python train.py --n_layer=13 --d_model=192 --n_head=12 --n_kv_head=4 --head_dim=32 --d_mlp=512 --vocab_size=2915 --activation="geglu" --norm="rmsnorm" --norm_place="peri" --norm_eps=1e-06 --positions="rope" --rope_base=10000.0 --rope_fraction=1.0 --qk_norm=false --attn_scale=0.177 --bias="none" --tie_embeddings=true --parallel_block=false --extras=["capped logits"] --init="uniform" --init_std_qkv=0.0279 --init_std_o=0.00547 --init_std_up=0.0279 --init_std_down=0.00547 --optimizer="soap_variant" --lr=0.00558 --beta1=0.95 --beta2=0.95 --weight_decay=0.0 --lr_head=0.00633 --grad_clip=1.0 --warmup_steps=200 --schedule="wsd" --decay_fraction=1.0 --decay_shape="linear" --final_lr_fraction=0.0 --batch_tokens=32768 --seq_len=256 --doc_mask=true --train_tokens=127200000 --steps=3882 --dataset="wikipedia_en"
Each number is 500 + 25 x the weight over its row's rms, rounded and kept within 0 to 999. Layers, rows and columns count from 0. Numbers have three digits each. The size before them is the row's rms in percent of the matrix's.

# k: layer 6 attention key, 128x192, rms 0.146, rows 48-63, columns 0-95
# q: layer 6 attention query, 384x192, rms 0.153, rows 113-127,145-159,177-191, columns 0-95
# v: layer 6 attention value, 128x192, rms 0.175, rows 32, columns 0-95
# o: layer 6 attention output (transposed), 384x192, rms 0.165, rows 96,128, columns 0-95
k48 072:483490477487536500528515508485533520476493478536481513493443533461538452452537540538482450495507509541511471496535533489525534501510467513549485524479506467496491479500521508501517455503519476508508553485450531462552485532514544525517460525484505560533481514479538475496485496495505516507
q113 104:498472488490529470467475486530478570475491507531482491533519532501474507506493511512544440463493523488488489496468519485504483530534487477486455470510514508504502515507566478541454506501508479476477524480493489548494501537486492501511519486522503500525506492512546465515487535515516535520
q145 075:493515541484474474555492502466466477502524483489481492523533500548496507527486513492534507544479491503522488494461477468473476499490501503483466486506504451536526513508522516546471455509538486515546491491486510492494522503495498455522509500533504489521537507493483506501527481474487502494
q177 100:521509518501514500497482460529523471476482480485538479481521513461494509509477491526521490475500496533482484520481460488507475482504507522480536475484450460548547500510482472502496523547516469525538486510480504504499499533483480498536475527480484458510497517498521520510476472508560515499
k49 077:515495499487510502560473495495482520464526505510501498533511531496489516492536476499513543503491530511499543541479457476509518510518502510501545468488456508435484507478478509513501488490485507448458536501517510499478509486446523537462454508454508512473466525527502457494508501492494516508
q114 104:505494490518501447503498543476492517503524481485480515510479503513521500515475506502531439520517518513543505507444479468509509520535501461486465503510550452454498495494563493541493545529488504502512479503495457470495539537532491500502478462502538532507501474508495449476554532504490514504
q146 076:451504499484489437538478482469514522516541535526528506549540509524533504489447535494522504469514501481516531491484502501499500519504530513534484508509483512552516524527502505507487491555492488443510485473498477510466507480493517487543471546513480499548474519498438506467494481496503532544
q178 096:514488490518537457517491470510526467484492506485520500523488511487514527475513546517508526454476469481496531506526506457517490463461543494460477462470483491497487464495496483526496470511458517493472509490475446506502518489441523543460466538514473475452500520537489503542493500510487492485
k50 091:544453509487514531511475487526485508498513468485485512496499550525473480509493461516508495503530493524518478473493501518514496489497474479449507530496494542477499473526519499517477474498500498550493509476482458480519513483465486496514486588496497515474525538528510536547509505448490514493
q115 104:498475541498493535553529511546499489526509514520520504525494515479489455491481553551508487471527530484513466471501464481501514475493513506508461448548482487497545476490552504496487503527465462455528518488501533480517533509505415443492485481495501465503502497492477480488501506499484519497
q147 079:494510478477497513510519474497497498490496484516465500495521487479504479502480530492499499507541549511469472488474477491488502504500479506508476493473507516442435506487523510507514495490475534492506531569544519515527464519496524492493500506540495507574553497475500451540483516506526507548
q179 101:504479471499520518479542486490475549463482489512490497512509497492470510505491485460497518453536533524462517505497466513506530471501519528501491480514532513440538498481501460527470525463525480455450505535484483483470451481542468520494493483511519452526512532475537499499467522526471489502
k51 080:510483489504514485486511504472534501493478495542529508529530518507513509520490488480488501455504525488489542494503500520553501485506491519524530513492526509508551490484497465463479495479510482473462472500454507508517521481490518501483518549479485536489484492493504531524519548523515484528
q116 101:497519472477485533442449477481496520505521485487523503461505500518526463498510488531467484501507488471504518508533478522503493520511521553476519485513531509503466508502457526485541510545510519489490460499487463521493508507514535510494541529532499467521496526492469523498518525488507430507
q148 065:458525495456502481502496526450519513450514525535508500516522487516517536482514423491479502531474505488499533488513497452479484483502526528536509511474513486476456512505461440486487558516486485495490471515508489528510520497482503482485506505467494493449462522506511528485488555466496481527
q180 095:471507526454516444513514489477533500530458521470485524501523516489546495508482466515528543508525516483462450475528548467506463492482489541490497499440539495522497499507502511511510521526497493482503519511473508491516490567498503492472517482534502513476516441523516525511470510470493500514
k52 082:480489512524488535514447482530533524492473479490485508480524508505503522445505523503503469479456508482493508481511518496510499504507520547473531470503545485527477519546505549496461508492501533523487490502533503486518515509519550523449513468484508514514497490516488501504423522545477532431
q117 097:527487493499494492522474489518509480550546499499528469529514482510511493516462566487519517441480499497501435526531542545501488493550490486482459542479502488506468507524467507478491504498474484491492502538470452507478465489525518514532503494498486486478520506531456522498489488520483487517
q149 080:526497481499492494520476498505492521503530528490533496494462517516492520488500500505494502522490494496481510451507467492491587517543496477478543446493493505530515508485512502474450503482500514523488528496505541492519490487480521475469489487491489497484504527487504521505494525512503543476
q181 097:497534504471503551490516515450529509471452488481512529509533503509500483479550503497510481524470503471497497435495445494473528462550507520526546529509500455496482522474468496514474495519496513481532461545528489471524478520483517512547523496488511506526486512470493519476502504488506513491
k53 092:487503518521450546501531494516510476498442489477524474473542516491504449448444483474507468511511508480483479493499489534495505516495449470495554478492501459514511522511530447520506519497507478461536494542477512492519504456509511503483496484477500489515489489506482480483547503512503518513
q118 098:524552494516483494467489504483460524505503520467522498511474453488496522485478468536504474537504476481508479496493516495468514493503502510462502482545515522485495486483437454504513579524535528507492446497501484552521531479475515508477492511486513467453482545502488512508530481508518498531
q150 080:497495510504438534517481503484519535499489513469460505478467465441562493497497451494503521507480573489515457469520550498502499542445516516488503490483513506503469513483480500496558516502473526474482488493508542496487494460491509498508518494509523464513504505509493518500515494512498508502
q182 082:479460482516484509488482531500542481465463471498476493505458563510508544466513533471516457482495471440514486533507511525515491522518490487484475543475529464504503450531520550488488489536560491485535499451480481516469482475493496467505517509515499493499533517489527491510508529491515494519
k54 082:524536493458506515497494526515459488510475505513496513518486531500524502499500526496519497517506474490531501484495491485475511532486470506486471481466501493535545498521562483524483493539512497544511469521507517506543491439514507515516452532503499473494487486524481476511542472508471507547
q119 099:497490491456505497464531463496492514521451499505504482508456440490533497465493465524502507489534520484454522483473505526515517518475466519491484469515508458538513544463498485526480511515526511467534491513466493514511511512546486497478520500499505505513494514499510497480513484452509484485
q151 106:465526510485459480477511516520479532508495493501536515529523485551504487461498473494472445524510458465544488456461489489486550505500483507497489474513475499507504492520499506500488527442575506506521483537482508491480496486518442509521524457478490484439482503478461514518485476529516499491
q183 097:514491517504515468472545533496487492508514459456485482476487523531472473503486503477456573513458520475500531517478531477515487505508515493525508489509481510508469469510491522471476486466459500506517489543509493478521477465499461498501527494499473516467505461501506476501508513546458492484
k55 101:517493514507518514566512473503496480516503500483485536514484525469510558504500495478499512515459470479478532518511532501487505531517472481482515527466486506533472537496532500527453457517501520521501500495532488518505471461456458453558496519489501478537485496483465481462486497525494535455
q120 099:446520507494513484459503535522559510568494519522509494510518469487515487538489495509450492508509488483500514493473538523496511516490502505496455527519505482536513500528535503475478472460481508479517503498481508572520465502476472482506504503495488478486493517491514451511498518491465445568
q152 128:460517531487483478507503499484511507489514507564475549489533457489523527499483526499478512505505513496527436495524512516479503480497480534523482513516490464525483519510490519525520485496516516466485438504547529508480516502513473489475492503472497465464493523503479494539488516549529483524
q184 083:506438465511503491536539500493498527477507452513490520555528504503477494495524480524476488501468470464468483473512467526553484505490486482518465486520459453482555496493500468513561490461500477487512530513498493484461510482529505517508457502490523526501508519472501484520444547514494440543
k56 110:485490532530489501466493504531484454495512498491478491489505484493451508481518490490527479491488522510515457516502507474521480524463495505538497513500515461447442510552561518490483499475536463480518477476492518544500481491508494483527490519465524487503495492504477525520452521522426492560
q121 084:501483475538454505480496532511491479508511509491538477501481488461487484514501471462515481479507486475454507515499521484462522503515545485531486468534525464491502533472519472467464461531504479482501510500510506452491490489531493489495521500557478456439520490506465552528507495503528513506
q153 136:461533468491504456505477455533461549528435509493483446545491502516561537491498501523483478479525500503473480479485464495523521475512479495481469508502494486503500512521499473476528498475469443504514468523505500545444500481529508498527481479509449491519504494482503502512499522520564484480
q185 082:468494497521558521495509509460487513524463516490487502499516477499466478468511510479476478478515508515523484521532526491494515513546463499543498475532496491532491500506513504536498505508511474501519446548493455477514548456487508528515484482516460487502521505545526493491497514504515515488
k57 118:495509486542498482485470488481502500482516483453517522520479483522512480525453518559519470532497484526476530485472492522501499468460546531533496494480519473484471555509528460536508481486513495506506520488494490486518515469489494478506477482510469459508498534498486498489461473509481500541
q122 095:508468516482539503508500580457498486470515470519473522518511526454509521486521487489519529486576487476472485486518511530490474501494515499524533445511485501489479517510467495512518502464501500529503504506479525532487474467506485539507509419491501511471491483548524565489474540480531515525
q154 128:512512500501504496462493539532514538526447473538485500524532487502543541482539531492519479492524529478544502503501545510499508478538464484540496479479482497489465520475502503504508519465532491560483543546512505503509467504554524507497532479489504481496568524557505526493498493499540531534
q186 088:476492482501514512523480491505497488500508454499468490484510509524494479477506494486489445522514505479535538513512541460513518533516495513481497496496471537510488517477489462474498481503517529504526509528487528561512537456497491463453503501479484450515537505531542453530492504487488556482
k58 121:504489497507470477541489505493472520515460450547485490521512531474506501497519524492496512514522516496523505508498460482483488473501505474486513510479544509510465524511473539511477470519479484467495516531487509515523522479491501522538497460505491538477500468530554448481521497499491522572
q123 098:492517522518486488507479516508465497506493469549484497474471519522517528475463477524498494526491528484493477482521510503489514524461518501529489496488474565485547540525498531512495541488486556524491462550515535476488501501492505489491484533541552511456494474515506545544461519522470537503
q155 146:514498466537486497516515477483484499503488514483514491488515479519518484487449524463517507489411520476457469487480549543529503484505532543497492484524497487484539537465498534467528479519551510525508500507478455507473481466501487473488493468495512503455514460506507523489515491497472520509
q187 086:520521483503523527472548552532474476557459535494516490481482473498428488487478477504482481545494485505530487498516474547517491476502518450489448532525493516461512529520504490496512503522496507493451459507526476517437512471468503533514470527456498525476513481470497518512493461516464506483
k59 136:468498511501479461522489501465482478498479547473479470483446485453476476550472510479500533494477492471461491507493529539516499469480516485511521497511472529511474513481496494512546484485496528514506480518515480485510484476496525509448469515499463498503557469541468475508542507461486474508
q124 102:493510477472473545507521507487497509452496490533525514504530475540503500455471503542513455492484489530524498519480501560454512495515522494487479479509450523480557488515521502457496523461544480502471526441498505464472492516483480511535475456488481499472504541488507557499505479514489497522
q156 132:482518533500454484529458475519483497533483544460523468529515536502469499487459455442518483506530488523528518501492503489525505495542500507501499500515489506488495479516526486498500490537502526486480491459481483500486471540514444474425502496541481527471512527493442500475492440531538486464
q188 090:446538529513514525533553518537492472496514504469500512496492521484553489501497440516489460499512500492502496544526490469539511511474507493512494530548497490511492484501534481506492462468471477512516501492516481537508499502520485486458543512464530506483498504510535506538482471500441523530
k60 131:504469512524506508534504498487524516523508556488501541521536443499506514491524522490486513508495499537477490487555503452484518515495488512479484510531480496463492559498512483462504486465497467499437500500499527487519471522495461491488519500489469503473489523506485473497498520518495550513
q125 089:527524476532519466476522472481475438481507545476540509454505473530527501524483475481495538451523424441562508531558504495503500511495483484532527516471517487445470537465508469464504498522498493519502534468525467511511510476486487466506472482493492485502523489538517521481513462475446504506
q157 141:450533470508476512488479478537529477508464466517513499482517519525499470541533507467479498500505484482571509467454480500544497492470504529540490517460502505481485510490467470543510491511487521482500486514522514492504504506484472481516503534518468501502502524528492506468523494481517537482
q189 088:513501501521540483511477493509511456486505475550503489478496488529530461546483476477476506501504521458491536501485521468505535532488431551501503507501498471509517508538474477515516485484562513527492460451487490512528473511453457485456509492559508532483492500501520511546507475555564472510
k61 135:539506537523536533510520504504530517482481473529507511490523481485514499512533465483466489489515487499523540494479454474496521529516532523517493515513494480473534516532496523466459457548496486505488491465488448537506513492479439490495498454523513498470485503505507474466509488514487497466
q126 101:520531493517495471473498496480459448553487481481496494498521459481495511460462491541478512529528491543535482524515482488528527533482523473504563539494512489505505470538478471567524482492525458483535517520503464504514495466489432491477481497499504471535509487506506493519519545474519474473
q158 135:486497521512486458486472487465504489517501468483495451493477453501548533510466486485538503537549507486522504491489523480482449513493532480531445502469457510494538512521530439510518539507510484513484565495507503519564487534506499501483527483474524476514501474479495498502494513491507523513
q190 094:469495509542480471501496506510527479506514492549495500519466483499545472530510503478530472523502501554484507497503542498536512526507463494519468507512497512485473493495506528530503511491478512503486527472516544484491483497496464477519476485517486469454493474523491487497506566439540545511
k62 123:476484493516502479534517526490510472537481515525488525527508509469534487516547496499482527491520465510540494500519499480496471523513494521542448517465495528521511451478485502475509486513492518531492522461480501509476494493520484491525533522506518532509471521490505540531526494465515519505
q127 105:492493553529507521519507472494533490468454480496495486484502535479540492534488485493531520492493492506477509501526484489487499514489474517537540457491535495489485561548453561518523503476474466471520494502529515484514535527491459505516532522527492520472499534528511497516482482514470494503
q159 135:508514503499500524495537469485497508533486517501515509469535507502525490517494494542499478459505560491454473453500526505473498507485479444512519488491512448512457495537508518491474459518503501447551473497527484486491465532501493513519549530504459513508511552547541449571523473480466502490
q191 092:511480489534491537485485494516474505485494499497525491511545508490496526497522523489479473489479454552468492467529537523535571494454538529479544530462479513470493482496464513524507540528499504520484490495482525518507485474540501499530454537508492507491496445543491497488493549521485529493
k63 120:527505516518472482521527495501476518503464468431525507541491508516490497540467477562497532480487496496531520506473502489510490511493475484507525492497543490506479532537488496551526495517487492464485491495501504509531487531537478491482507473450527506470525530506485490565490537500466494527
v32 092:485515453471478476482461497500494491468508478509489522483474504459549483508487530520542486497489473497515502523504468492490473540475483506497497438478539501476494487455489478484511536472501476522462505514540471474524500560492484525509437488514482468505553489506480479496527542513498526531
o96 093:440527496516500496523487498475469483529519491505492493437497469476487432500504475557507456519513500483528483488502487437478518524534504541506467521489476537521489477498529489494486481461503525526529537512510467503503511492475485472498513532575483477511504488537497501507488509464509532503
o128 101:520511477491427455454487505510509498474515549495462532481512522497559488462484493512500494505478501501519488496523461498509488485509482507503497487498511471492539517504518555491483511460498479511474514525564500480513501511469531533535448474490478494473559530510474517529485535495508531517